Weights of a small GPT-style language model, trained from scratch on English Wikipedia: 229M tokens.
Each number is 500 + 40 x the weight over the matrix's rms, rounded and kept within 0 to 999. Layers, rows and columns count from 0. Numbers have three digits each.

# up: layer 12 MLP up, 640x160, rms 0.232, rows 465-639, columns 32-63
# down: layer 12 MLP down (transposed), 640x160, rms 0.129, rows 465-639, columns 32-63
up465:492544478394574554509428519508548431540497454499465516532484485458492462566472474516469520479482
down465:496471522539469471522449527473508541421542502606484551531485506513563469452544500514548484507552
up466:474482472496498462475406404528453474529593544538539514510530507440523564520501579475431471509528
down466:533557445470505509489490519507564461526503563525525537488482459535496552454472495566450476499478
up467:461518519484555492402527485484525486540539503483555487444491506569488561520485476487503468460522
down467:558560541492533558519480497524415507421449428523457562467508485556512526507472528616553474520592
up468:543587476432446404474579559565531411502510560440556454499415504430516554538487579487454515473550
down468:435505475505472465493532592568519474420441457475493482520548471542604542470538519461503513567443
up469:419506607543516515471459522483498527508527422504494474475457485461483477512552484491572530444514
down469:501417495464512593578486462491576505467559516462494494509474541492538513445552585490476495480586
up470:533512477478515533460462548490520461499563454398468478482519526531534489530484506519519459515483
down470:599481554526508482463479496536542539460507485565429477519545432492532510516501492477517447449425
up471:551466515505561500515530459531479464529541445452495524551479594563536550458551515484457494445515
down471:481427491547550434559515497510511539454507463491476508500461543560484419497491522537509471439576
up472:556556577497464452550554491456498521479541501526525488419484511535506481448475510433478529527451
down472:401509509474518515486443472532495498515519515576469496503499464456489519543521508487523547553453
up473:400548475490524536503500465542457496561435563492537504511501457488543492523483464505523491578572
down473:495501523506523448496566476407432527494538496512549519507509448526510467525457495531517502490478
up474:521502558358465517520415563574542539496501500453455508499560485443444494547500462477539544521467
down474:451433483483548468479474524431436474471459529540476491494471505630535564521464529518414500504489
up475:533457438504412392511525449507549462491465495465522567427486554522542504464532439482553529487556
down475:444506559497492529520462521428547497469533521458558464519491466404489481544555524446491540569531
up476:498474492488467458480550584456448486492505529475410474535462563570480485471488508549503489478510
down476:459535539521536403458508514521495520517500495441472523579452540519494463515451445492488459533486
up477:517582483497502486453454474491498535461531562505499473525549524544491493470555564442459495455569
down477:472522441482451501524545436580436504466497550512440562454459514542407588484517516502521552530504
up478:534487488484462496467490468487470461559518491505487447507571506473466524451498551522517546567498
down478:473451534438474465595504475497492497543486465471476473506485533488525456514492436422442432460521
up479:434533457512485508494505374469610416513512442482474478526513501542537518535452473483512468520554
down479:498565533540473510453520512469418500499468581494425500492519503474525513546532519590486439451522
up480:492477551457496476389563557525520476442458441488376402471497502467540512510513557485514440543499
down480:529554528496465522529550490489460496629433511494455383618549427493533520459485485493522494437518
up481:545484501568446472486496458532508482495506489502472551461491464495572453532508495485446522526525
down481:554482436471500474485500517486507506488500493459497517461491521559510478470581492488437486540533
up482:452556541505477503479520467435498503510519401529434475535533500446521486459518514490536508564537
down482:510484452552544473475511498499431488511550495476514554434513452547511501517515473495458476452468
up483:479493471519521526453469454510518548503445468544562491457500551435470482514481491486573458559531
down483:494513466573557487466532483495550561528547534454507525553446561475447478494506492482479475481507
up484:513482532480484484507485517478480563567495509522468484503497466431629492532515532497507512487464
down484:470571481514514472453416519552476539490518491482482497466442501550480587464522531485503530434492
up485:575531514500545522499485525551540516546537461538512491442467484545504489514487484406499452576489
down485:493510476401529501551514429521557486466491455469512479468455466544509406535474472537541511568545
up486:491481493479488454531485622503460432488486581515521567513444551487477463542572532417486559476537
down486:504561515484524543437455495469517603461466517507457528454506484468556525484530531478476515531511
up487:513500575525415473523492472444505475498571479525490495558482529482469531499593482468556453470506
down487:401456506532486517450480532498433553548501528546471550532448522525503493469435483469495551509492
up488:523529478474438468520526543506474495457459495472379510439497550528537447529492479516508473528564
down488:470501578422517462512450512471521418527523496480495458473495470500468521521493536489524514552495
up489:532494542464533431464494521452482530543430475406540551608534518497535548568571517462485471494510
down489:575512528501565579531483504516527440449552566502532481520504516502434522546446475471454473476444
up490:448486542542552479538560535522491553511460555474505439488493541524497523514551515533466519537495
down490:490433438463483564541439547556483539508482507475488502445490546542514453515518449540457480508455
up491:563500545531460492450512510532458440543491506473472465535450551516413524500560507484460509563555
down491:468489511461509457529507519531453500596505459495474447538542519482508503527525405531497496482465
up492:496449524522477512474452522561482579509564494446552512530469452520505514487468548522406519492481
down492:487571511411549452478504530549509467407476498471498427533456489584408525448501518509472473481499
up493:530468466514539550442451542492485493478533488597480488519459429482491447489488537454561526524608
down493:495551492441507503484489526521469504449495456579545462500525453558559435557527480546542506498462
up494:518499516484550472426493519510534488545504515440483505502501534476558455494470523517518574490462
down494:457490532586490513438532470509525529568485475454465464556435540497534484508572486541539503516543
up495:398462484390431501545502568447507515546575547477540471517478430549495475472464537482479507482526
down495:546481520427512472465567478475536506493469531496550482452463570494498538489491451624521431459444
up496:495567492493493467519531477508428482479509445546495561596464512538529496519543520553524531514543
down496:492463521479504539439500537482502438512511458473512513433460527483509577487566476490483486444527
up497:422549566506472483513473568457560580474562419498497486556474473438498431431574506480443522515433
down497:532536490469462563488455530508548472496475496488457570494489541488533502456579423498509474523473
up498:516480491502506498509457573428525479480533539528538506501478517431513518558432493524500453554467
down498:432525529471533486526430560604440494502553477502407473494547510424515491535434568533436472528552
up499:464510513470473464444486534518517533427547486480463538474535609481478530440520471463497537536484
down499:509498518487488442490512506496561523510453552457474502471452494446464505435478478570504513509480
up500:464511474447486545478538539504538531498419576481481491445473485525533548509473542469463492542397
down500:543457509488542541569499471432571555453530502548498501479483510494572493524509467470419509500489
up501:541558494557433522490584528507511512482496530555567443514455624475530527520469511498457539523509
down501:512510546450488459495470488483499508515469517503540518456592458461501477456478478470580514544547
up502:440500524464542538505485483537503498505518516588501494533510453479546526453532508453408542597527
down502:482480546566480511482504555552523490486456517547486444519544577470515439485473446494610474540462
up503:521494562482557464454527495485513499532481467556520495576479480424491480521518478549444522485542
down503:563522491520513544449460520508541466525489484549502534501470547529471491557453517465487537442513
up504:480497525531461462485398491475501471556429507497526472478510514520570511554482413513543472476566
down504:427530513514456549496463560514492481472507445465533533612465514457552478434448476484561480444589
up505:478529544471458485514513517469532481491531499413498450500394551438469504485483466456553477578486
down505:491560469489467551534505462511485463470450483505537527521460473415493531514490480545506500464456
up506:635456511487463487449528541538417444577576485481459472504473492505497440539533484486427459486522
down506:447465480501578498485440454489539459507489525485534522496514540493546537519486513500561497500529
up507:472488533457493525441593483457442549408500459466492516438500470517503416512553445508439479533501
down507:519537510469488487509510452495577527426507506474513440476430513565463510483502519497412483528474
up508:497475478514558509549455522538546443539464493512432479516495452469430507463545554530464527545563
down508:474461503445476479481551498463533556528486505491599501423454557509558409505440534433499471454510
up509:501505500564435468439614490597440554449498443513515595466475418472548518468571489476515510570529
down509:472487506443547552457403498472518489478470442475421489523468495473522487559504501446502476542495
up510:521419561519505470433536550473546501421523514463497426498500502444516520494462483478540519541482
down510:538563472480544485503520471455510489538487532496507490497499482567501465464515512511488521471506
up511:555477464490503495487471535494548454437522515446481540507548548533451473511521558524580476495504
down511:537445440475426533415574569505499530448495540489428463499491460453442509500520496435473522519515
up512:483525513498464555532465433471549520480532566483526449449453492478572523528498529483489502535546
down512:541536470498526528467487488483480477444513567485543467464514501451518500509468498544448509477455
up513:435529496506464509507499508509504534492476501405578460514482480491515481464492494461535479567520
down513:473443486515474478525500501435430479542485501562481481398396484533454491485498423486500521454486
up514:461479422475556477528492397500484515486525438495542460515511492503522541508520477503526466572524
down514:518557495592516517475528543517551493509459568572510500534479472488502469464512476532478473508499
up515:580455514481513481528505468401559521455458478517509447548521522492515500523469450574476476537467
down515:482541503485533520502493514453439500476513445578478498461511436425509541419457530535476544473481
up516:378523485520489521438540524537509464527490476427486523550489501457515426448563503561496501502513
down516:522480512491532468540427461478495482488491478444481501476449445554569542467522574496488483513521
up517:487470514557477595513465545442475525491508453466445529490496457446482503531532503497515519566406
down517:493496453524566449538594480510487490456475480505525526592543496543482453443474435508507505470498
up518:475524440487518485549497453557477558461531465556503525445466555500536449512540522489436472546551
down518:474454544528531514572528547497457432559449406535389462476518463464525506501513486537536508482529
up519:533534533456511512471542528504556465484487543548488488522495483488551559504513477450488524545430
down519:459459509460521529519480466509480511515516559501531481479483442464491470518494482516476420491519
up520:528503523471426478492468531481593450483506519509513462507446536486490499530463528507569492485509
down520:482545523438527465458455522554457483519542465478476528469510521521509502494438477557459507543489
up521:507488521502466453494461545542504503531483502500588495438516470532467491506553543447507444558480
down521:523453478530471490534533498494565575473509490536461467530489498479468441459513487485450490503503
up522:542513503466468505504455548530447487493528481504418490566527460516518478459570460472557448550502
down522:486437478442485516541491516549507495531502489555381469583581490547491408541431478523536486498580
up523:571485503515477537499519539549507492436559458488423435409520534489531463490476469536499514501537
down523:493510532604453439517441445469445510474552531476448491530543517508499463478437422489508464437582
up524:451461523473537507483429556572472504530533476536529455504520504479508535461448504486498484513489
down524:446478516541471532479529525473441529507510491488476524475532524526530502579535528489474507489510
up525:639530536431530489479403496485565474538526459446499487524505475445516535533529454502532525537550
down525:535526540506509438398519442519523522462577514543425573461470459504515454517564443478462446458397
up526:485506521498500506487533410525494431592517492458564497520481471485480484443514490530468503480561
down526:541496524457518438538478493473443487443505505545499479495525606545507519481509435519544482551442
up527:511484577552527450448486541485502510459577522524507490543483412612475605512515486569467567530449
down527:484494551511466481485569569529535466471547554582438506489470478607506592509582499515483552454466
up528:531447472539459522497502541538463496512534493481535510461506543476512403573501534510536582490424
down528:562468515517432523492489525498467622535492478480497456449539518451499551500493540506509515460583
up529:583520447460524461542527484539424556424536439500499515570495523578490490576495484572543544508584
down529:517483533454422518514547524533452482482566500498434515531449500471458479515474520450518535572541
up530:459453519533459479528499511523467516429503545565535611464459507529604518538570546568482557526443
down530:466495529495496445501493513570470490488515476470437475499528513515507457504480542537457518529410
up531:483557497555523572571459482515648522459531511465485468466463499524484508486518519534405453583422
down531:579505552548474456536468568527468595500434511455480450558591546499451504520450533559481455487515
up532:513526543497416505484450512528473546418482555485516510494441487452486489526562490502487505405515
down532:561548504490574487504469472442501452452593442492530524511571560440475488508549564483462491461399
up533:485554554565529452517531551525408566449521487521457476550496536414491535505495364517476468513467
down533:510540578513495490508531512512466405552494525566464480512477524506556453485510447567490518522447
up534:550519432565576534514486564418474490517526557508514475489484491462479487466432466461435582425499
down534:520459501543494543472519611531532480553467542511457482551539416529461450465502530549485455533474
up535:428555534522537489463543531467503492508511526528477557410431440521553453498467498475581505518539
down535:580553470531540492568509487470488521401530478443458433517501534436505528527514513427512491497566
up536:486398480470475537575490492579507500520488480495541479490521478482510553529528500515489502471486
down536:547500524487460482432477582512505496512504545474553575500464486500534476483505486460587449464550
up537:552509529541481503467561545461510512541510483518430509587455497471444483531514479516525497590473
down537:465517449451515435531519495491492542439526516527449478508493494570500482449522534513474517428502
up538:585493510467488427510503491467476491486597516491505570475532548493476506525443552497496513509535
down538:496548503562497538479479488642513508567451518507476501466490515516527465555511522499495469537454
up539:522523518521509473492500507453428553531580545541562522500502553518497502530535508466484532466493
down539:494569501494505461462491477491531503480555485563451496476489505567527482529576491558541491557472
up540:522487492492496572554474454544528518560471462474497479518484462510520493508489551467574493535600
down540:385509489505481406480507438475448482449538505520530541528499525441538542483506460470487532467486
up541:546513463515464531404491494579509526516505561444497498437528523496394511473538541514517474600486
down541:525446471432465472491503506418518536519526494508530504539489539491531476458449501468516503511494
up542:436505464483501479470518522468599497564485479454492516530529515502518590487572511499525453495436
down542:556478490537528469495518582509489500414462465527541496540519498532533573526499595506450484422500
up543:529502487509546459577471524474516489508475561538497469512491558471497508546515493423486515532496
down543:497510432558482456539549516469443472459471471542454507482431510484420529506449507486500480525489
up544:465559538498518485531483536496491528515526547553508557472534473437502462423538484499495509573458
down544:461486449501547512493526420494497502460428499487582579492529538464503552461494470491490527477484
up545:506563542533539496461460423514564560439502500484519553537463521419599496552512477510524483497508
down545:468442489431487555479405546429490554469495483474528549479551516522492561425499470474498483581585
up546:503557547476480559536459504493484459479547551572488539528505528525537472443529574520474582519518
down546:421449474488466479525562534559569565521484481512449458445483524532464492509549494513530466515530
up547:545542440537414536436469575415452417503518481490547540443476498498536503454537513493551498555435
down547:522482492500456519460491492560471488497501456531548424462567463478488463475437448496522515518504
up548:485528524477537454505558537511580537588633500469528445575388517532504559391436472589450544486457
down548:427507426502444527494550514479410480570511531470497389553581483458508525492591514574530589529434
up549:524536484391474533541508553582515513467565443493463520534540528473486568491465476468414512528483
down549:458493569524508568463516446464519527455533553499484542440480476497466504490563527548529480517485
up550:577519536532485500504501504508414432530445507477531531518526493561389511597417489529538485522550
down550:481447474529506540547455522563512544458497531556540500557492506509519525497512506439533553534501
up551:494515494524559537486571450557457530496446485526536504481490491511495565515429493458438506509442
down551:477530441456455518514509519525509500482545509527512512460551476489515496515518520528443427437518
up552:511513497462497487458512516509539551496510497482516483506452506503496465449554458454576585517567
down552:458592528492423476587485516462557484494482520504534411536595436499507516485527518502519481475491
up553:449439502511482470418484543578556534512530632486474484459493463501512465505484503469536435541560
down553:548475452468517469520479509463486476472490565603451558469547485530473443420476464498450448491510
up554:525524434518431429587515578513554500511539547498520483528533518526531495519501544526490536553530
down554:479512494465516422573499519467448520536485455520513497547447494547482521514547470472449465528474
up555:489568401505423452503471569471471508486499520536501482488518575489514430506502478554497520492526
down555:465482449536567484514473485511511571504527484455451538555539495531475429437525518474550455447455
up556:442417568512496538461459570487453449447529525466485487550464495476447565459464525487556470516526
down556:528447522535518490483494537535450474547528484407493483440514493481489524459519506502525470540605
up557:587477574469508433517488486466478476522471495486487504459447471554469529471645498508504521516556
down557:473532473521464503452544570531503503423481492472504469466521491500468543478452524516474524477557
up558:517478479570503425529513469471610497489566511530443492409467523447520437540474507562530497473527
down558:532452452550552495475473516489524483525412602489522531574519523436487542491508505501571465418456
up559:531503475501483452522481499533473509531535472509521502514538479489499474496519489558474414507524
down559:533503499522515514521495507465516550549491562527485513451462542486488479502380464483489528545532
up560:501544466413537415429496545530396457559481568448542527540521500560510502473557522535547512542515
down560:460486549550486517531556467534672514514538428480519516450523498477568524417460452492440522489499
up561:567491473534530455477487527532559458437443547489505479517483516536419518527452438485508479512526
down561:480499452507511469483518511500473470495510501560525442468551506529539520471549492561496476496518
up562:439514545499492515496495494478548447480535489513494502480449489564490538457499441605477514508514
down562:548475512503556531540612515456545504515511417549572508531489463489469544455497444489470483531540
up563:486496490517531516516440499482466519462476445502506542488476539533458492497554559586423473543548
down563:466518474562552483543458524379461508415662562486578495485441511501530521558486502502538482456534
up564:524511554430511455433417526492470479563456504493490586543564485498467541477569504441572485494435
down564:445429509439536490526428520477537467583495542498486491458447527518480595503528510455490432683468
up565:490596507518456596428459521535499539497517415486459534576505482485472531507525527484514458489577
down565:488477403494552450464445457502526544557491525547499495532521454489539499510503507490504509497471
up566:546542541522494434486540434496507528533512447462465539520549477388496437457428570458497584468539
down566:484532518514500530527495517471488492485509515508487496533547424530575499466441481563495522569422
up567:536529461476510547461495508416472453543498528518414441492471469499513531476512448464482564499440
down567:462482531487479530441510503459556546497474548458464487459550529536473491491451460510546552508518
up568:472552502420491514525438481541493520463439590498513528474423519488601455528452459502563556434520
down568:466519527543509516495518452434466484526533509448507540529599436441504534521482483449523486537446
up569:492511533539483523487486544520493440489423503476438408452478523496566467524443463503451528495449
down569:463448477548481467516534515511548472465540524461532441426484575516488540502518543436486464487508
up570:509512508549535440522447475487513491468468513453505527572522529420548524533487483516543515532520
down570:500463495501488494539491532512492491500491499542505479500546449494542448494564534476476425471518
up571:519463515475493489454542536532578482481520434481496448489540468503513526485453444447584488538459
down571:586528500499527517483483513505466449494437483477533509550516511541478477493533528530468463508505
up572:527502582533543531484454553493467441501529442483508536444549486493558361503513497580447517493582
down572:496436535539458546514439476467506493508489500500524444480533504440503540537510524502542456499569
up573:479473565541473470484501568536481480574492525512473536533433519495526408465533519532473498508481
down573:441513550486550515512494517505409541506511489509525406521437510461498469547532476538513450495481
up574:522473551496494531501474502419455558532458523417548516479480542495514519540433523470526450508475
down574:506542478494493491477517476496521479512586456450493468510569445469492509566573508493502427463451
up575:467447501504517483485461567454487537440468493494438505478472505538519564503449498508482500491522
down575:528535411553546536482527462516443505553511519477449494570533456474495507481501509517457521546497
up576:478464536528517474485548530559468562383506504444445593457531456540456490569475431469493486534521
down576:503437527442497466531477445506430492563473605512480518454587474567540475536517506484570519521479
up577:502469445454526476434514585573432452532480563526426522442560375540465502449472553508483512519536
down577:598553468549452535439485591472505423471479530470486479539473452497603464508428539535557563511426
up578:532526480477460456518473445496471528569401576495430573442438480477540557476508521571494453515542
down578:579549439518535497554383468573488467489499459499482499515481521564485504549531475454454511521497
up579:463438556605481585485540534503508473451461520504518472473482511505520496514532483528485541506549
down579:469477480499550471430460526517430504538470491517440508580546519459482455510461564506518553526490
up580:503428538495525544550461503511508467550568500457459497460522502515476472533501501491538436513573
down580:472538481568488471579511435430521521514526511528537531543532492502509452533442482465549479538450
up581:446523526552509492487505541454611516501526497475549512483490494520538413509430550517489460446590
down581:482473480433505547480531405433473454582541544463491511485451563535417496533439489489519453511462
up582:504526457514530452463517510442555497486479466436478548541444430579494473525488531503487470557501
down582:514426529503479547510465496523509517496544449534463461562542479484511543489517412480514527523523
up583:435458489477521529504491509529450510525418492586505500458466522539509506617514458469492430510540
down583:471482533492503503476518533511501442501599506498459485478526457429450574442456501485434512520520
up584:474455581509476495515457465480512446459531562555538478566475458579448494469473482552498463577545
down584:524497521505530499492505490476545575487427459461456481512567576498540514533501440511575556457495
up585:464462466533512501513541501620485428499447439450467424539527524499526448537549521471552459581482
down585:453493504533519503496477501441578534510442558522524554494466562468492559485517493561528514541497
up586:468483441525489524469503498465521464519475542503485528493444488454513521486589448527525485504474
down586:521525540507546475511535505551427501498454448503496490466491520503466505498437508509551496454544
up587:413429525460459487509498528538421473470556567532539557573551545424478536542436484437565553478471
down587:514560475542510567511572474497560498476472528501457527458477425538521510462540544548500499494494
up588:523513542494481473484486498476588510523503560573507433440524504499506501566453515586516524577516
down588:537539540447491530483456480467493515507496518434461505447439470532533471434485512565465567499424
up589:453514496503513456416576467495519461441612456419534573520520497450511465471519496549509503524494
down589:508547457520448460558440478446413546491562555487422467549504557512532571534475511521539493574496
up590:548509504483540516463529464575525554519550456474517480479517455532510488508558525475490570459439
down590:509511483525538505533555462454539485494482547473477483520513520499516511493486533548543498503507
up591:491460444517514486556484439522496539490500511478526475497543593478507556513474539557555525537458
down591:526556527555458487504509445554500437503531540479479462484470430530560441456504503454489471556516
up592:503506481528565448500492567465491500488537534534529508530504490512562549448468451495516494518512
down592:504454473558464534580495485465517515480509416538403503498477456492466541497465485490470527451501
up593:524506451528515512577527528453466454532547399458579422546402494498501485491445499513456467474489
down593:517472547498521528563490469531495471524503553508519511499414487570467488495423528472494401532433
up594:509474517532512435466524498478476605508492515466507489516573522509518481505564488427564471521527
down594:516523491497496487519577438420471559522459492418456471490539469470500532571537500478523479496464
up595:466545392478589574387456517466520501447494502513526506551468502479489497446462513562474505507450
down595:504460496447513485522512506509495473541447429457436515445496537510476531472489472534505490583521
up596:476420553524504539504545524405505483519528517443515504396451489496473558418485536508434501481459
down596:488476467442597476483498595546519541479445495462433447536536533480485503537472483489495481453479
up597:562447481462542526567517436554517485512467467520534484517498504529553590489485562523474538476568
down597:535491478458513567448454500502591544533478570550505527558499466514489514477454577523538499470516
up598:476495539513534506547470467463487485536485460479503543575450545476526484458512529513497533503527
down598:526480487482525456553553495483526490455484472556516486423476518552441524553500538523518562514477
up599:439543501563525482482511534552505454460469482473504479553517584438498464446487558464434534537491
down599:448494471479520485510578449525517472459552489453525499567491536492533418497469411563510552559424
up600:479530457589459530461447486570543498497563451456557569432487539467490482535453519486460483402548
down600:487548525529491514484427505476575574406510459484476476497553419518492550472513423540504499432533
up601:442494475533445567536520546420413483500553488519457564479498481492489454531481520460468471516443
down601:506522510484540453470515503490527509548477561416585499467491517479548489492538528505558494432511
up602:538499470474418472433485511453585428449568619500543504540506460629563480496539501474446559509495
down602:486558473532500476556485447498566508490495518563494510390549520450537456427478473499470568528504
up603:498546565429581498472471490473462455464491561529542512496491512490534523468543473537447513542521
down603:468573509477527556513529486567483384439476533542566493549558484546551466484553460511468480520496
up604:522492541522498510554474514505463456463550515502477520541517559563507435485464494475444581492473
down604:489510511567449435550448453540435421465525438441541542493474517503491515425533523510522459518411
up605:471477492596562585532513472502479497541466537435527501548485520460515471467446516463477525549517
down605:522519503461539515579448486524540575461472461558454447508502529532546550481459528478490560509498
up606:486431519467489515516497561510563505480519447469523506536521530544497510491535481496494525482492
down606:492513493522465466466485500494490520602483519571536555586454478523521461494425424530501441449492
up607:488457503447499431467474522556520454513489582558465477507505462595482496474496525488516566524480
down607:494486426545531494502526512494510532453491502555515517467452483456526529543501520511514465485505
up608:492525466437489472506457556474481496593515506492513495454501447471582470448482516523525541553500
down608:472440547510477555511559440501510522482483499544518537502471496521423527493514498500466499452549
up609:501530494490497493596483539580513515451519546478506500445412498482482474478522471482475521483492
down609:537482488489484460461574517558586579567573495461573512485559490540483510543496532466514550518489
up610:558477481476512487533445471554533525537452509462474436594542531423578536518514567477537488516550
down610:452568523464471547488500496492526522468513487525477530481452454543435457488501434563498545475473
up611:522509525520549460501471497470492553492498494458459501461523491465535525509502479522490536490494
down611:468524497465464607458527477528449496503426434461519472458552536526503444473565473473496501465520
up612:568518410552505471466506517508531471567445548553482532615594497469475450433422479504514505482495
down612:462507520543564439435480486487437468501556452491496524503445520476529504447567447465546540514531
up613:550444477584514508454456520449503479537547476450539417509493518559479495463535460492574458476516
down613:524546518478461572556523536425494473403492474491554427415461495546530502464487589545521503508473
up614:478466522488515532519503561523521423481498494541465513472501536472507524550542554493505409474474
down614:512483551512465520493473493448485517507537475483504517480460475525476479513481517531548566539508
up615:484491511548531449511459521463541492458468561489474476478491485495492410484440507522541477504561
down615:536502440424473461506500567506516540566479470464473547465476501451551520507594433536506480449493
up616:471503506531539467478479529487567470545466506453483530555509518530523488517501479456490520511498
down616:496507527524477496492508493500493465442535470506519561546519394525517531420500578521541521474487
up617:490507548527421496450523524510539523511484556495487501468508448509460452510542563520514457539464
down617:524449533514483499513539474463559476494482491525517467430476509529528524517462519505508504562456
up618:525489573580516519459501483499498497424557571452536553574531512499499539556550543458449558501633
down618:457527476492551523501516491516476550519498476519537482507468555449506465513499451484489537485468
up619:475484553463459498499456509499508426489546460539506469513511606532479463535520479445517523493539
down619:485495497535454441461513437486546445433543547545508501453457489524490450515429519489494506477545
up620:526468544504450515501452509512574559490536549565487536453495543446431438464457503484544470511495
down620:514536501531448656541490484543449483481487534456514494482474474449531487542496494469555531502470
up621:513497486488536496560501486548522432557458528516456484499517501519506504517466543503542542541454
down621:563496501446525519480482560492455544484478456492501483486477502460548491479480482523506493519493
up622:560549539423525410460558520501524535475484483492420493498519511445478485470492516458560522585458
down622:505431516488470566557544466464501537466448526526549560495457468511536474524510484496454481464472
up623:470469496545489515528465532526504454452511564465468499539551476464471503491491601499517497515430
down623:478472483440516488515525488517521532488510497484467508554531489494470564487527519512437535507499
up624:529523574453530461515501516446572544419498550528476499475519526458532518460467487551411503449443
down624:501409532502472516471436570514500498510502503512535569501502542533448502509484524473522562555461
up625:478467513525561462505536523504468538472476510490521504498524506429471445540458518525466458492576
down625:504496524533462486498513538518544502510533512501578512526504460440511435507534557590498496517520
up626:506541513508544426498509484510508537486506520464553504537504490529482566473517521508434475555578
down626:514457518508507452479490534574539486413550433468602519488457487484403546507411517560421431418537
up627:523564537435584567492469474510533502572456500507518529558495560500463489480473541491485457483482
down627:488484468568521488454415507544477554481496527472506518543411440489588448462541454496522552506467
up628:537508534498497539529415550532449523582447470557479581389550521478509517492557502493506577496457
down628:489501557498533556515498509585490515559498495453495540499490524548468576515547426585534475516398
up629:540469497513454561495468477431416504556456517498503504460524460476531473422466544537484501555492
down629:502532500506493517469482538432478520464573448485481472486498459443472478522479530511482435510489
up630:469535482447522530497545440557544523465468492402550491492492475530475530456445557489521473506511
down630:454452509559502538566508428466486450545514505525487467464462468428501486535528446505518476504488
up631:490454480458478533455552488473569495501552562380548552489543531497425493506484361484521506556478
down631:436454547419492508508489467502534462503505412549488487482490441484500481530465529571511485480490
up632:509544431529482501515475547517470459452480552480504496481481511510524467430509572513450482507449
down632:424427540541498529452511481525445449492505517602521478466448501494521478508483489528552572428461
up633:524507568468493476523471473478484418437457493494504479501517497444497497598466572501546542537480
down633:483508492491490473482446472604421520555482503556471532493528460542446472548507383531513427556464
up634:582437408572546493508470485530500535468473487530468521560503556447523522480511468528372486465487
down634:491417536516481489480436528469481536502494501597451537530536535547485435473437534426525523524502
up635:484461505503528578459484494573551478538585460506430424547489493498549425508497460499475519471484
down635:478549532503534518457432509436546543528460415550471535447440452489507576496508553513466499531517
up636:540506495449513566499493486556531479490506476402517586451502511502505508470550516524530490520496
down636:515475539528489489449511515500525422491542440488531503465494488482462460509497499443456462546485
up637:474568538519472463526520446421519516458609499487460550494460539489544563476480471561497477539464
down637:485554423513471627582532467465504542492523462545452516391535471501546513462506466517448536474537
up638:479493518507497512535462486575483511500498531465486418500478484417527454553543557521476512587554
down638:514493520571545498476505481562542507445482544534582512458503515374560472600440442463471529515496
up639:511450459533557525426530498503519466479563459498495468422475506499373560458455540466478465508513
down639:423431526491432482547470486509488504479496505482478508531454514530510485573581511473467508473507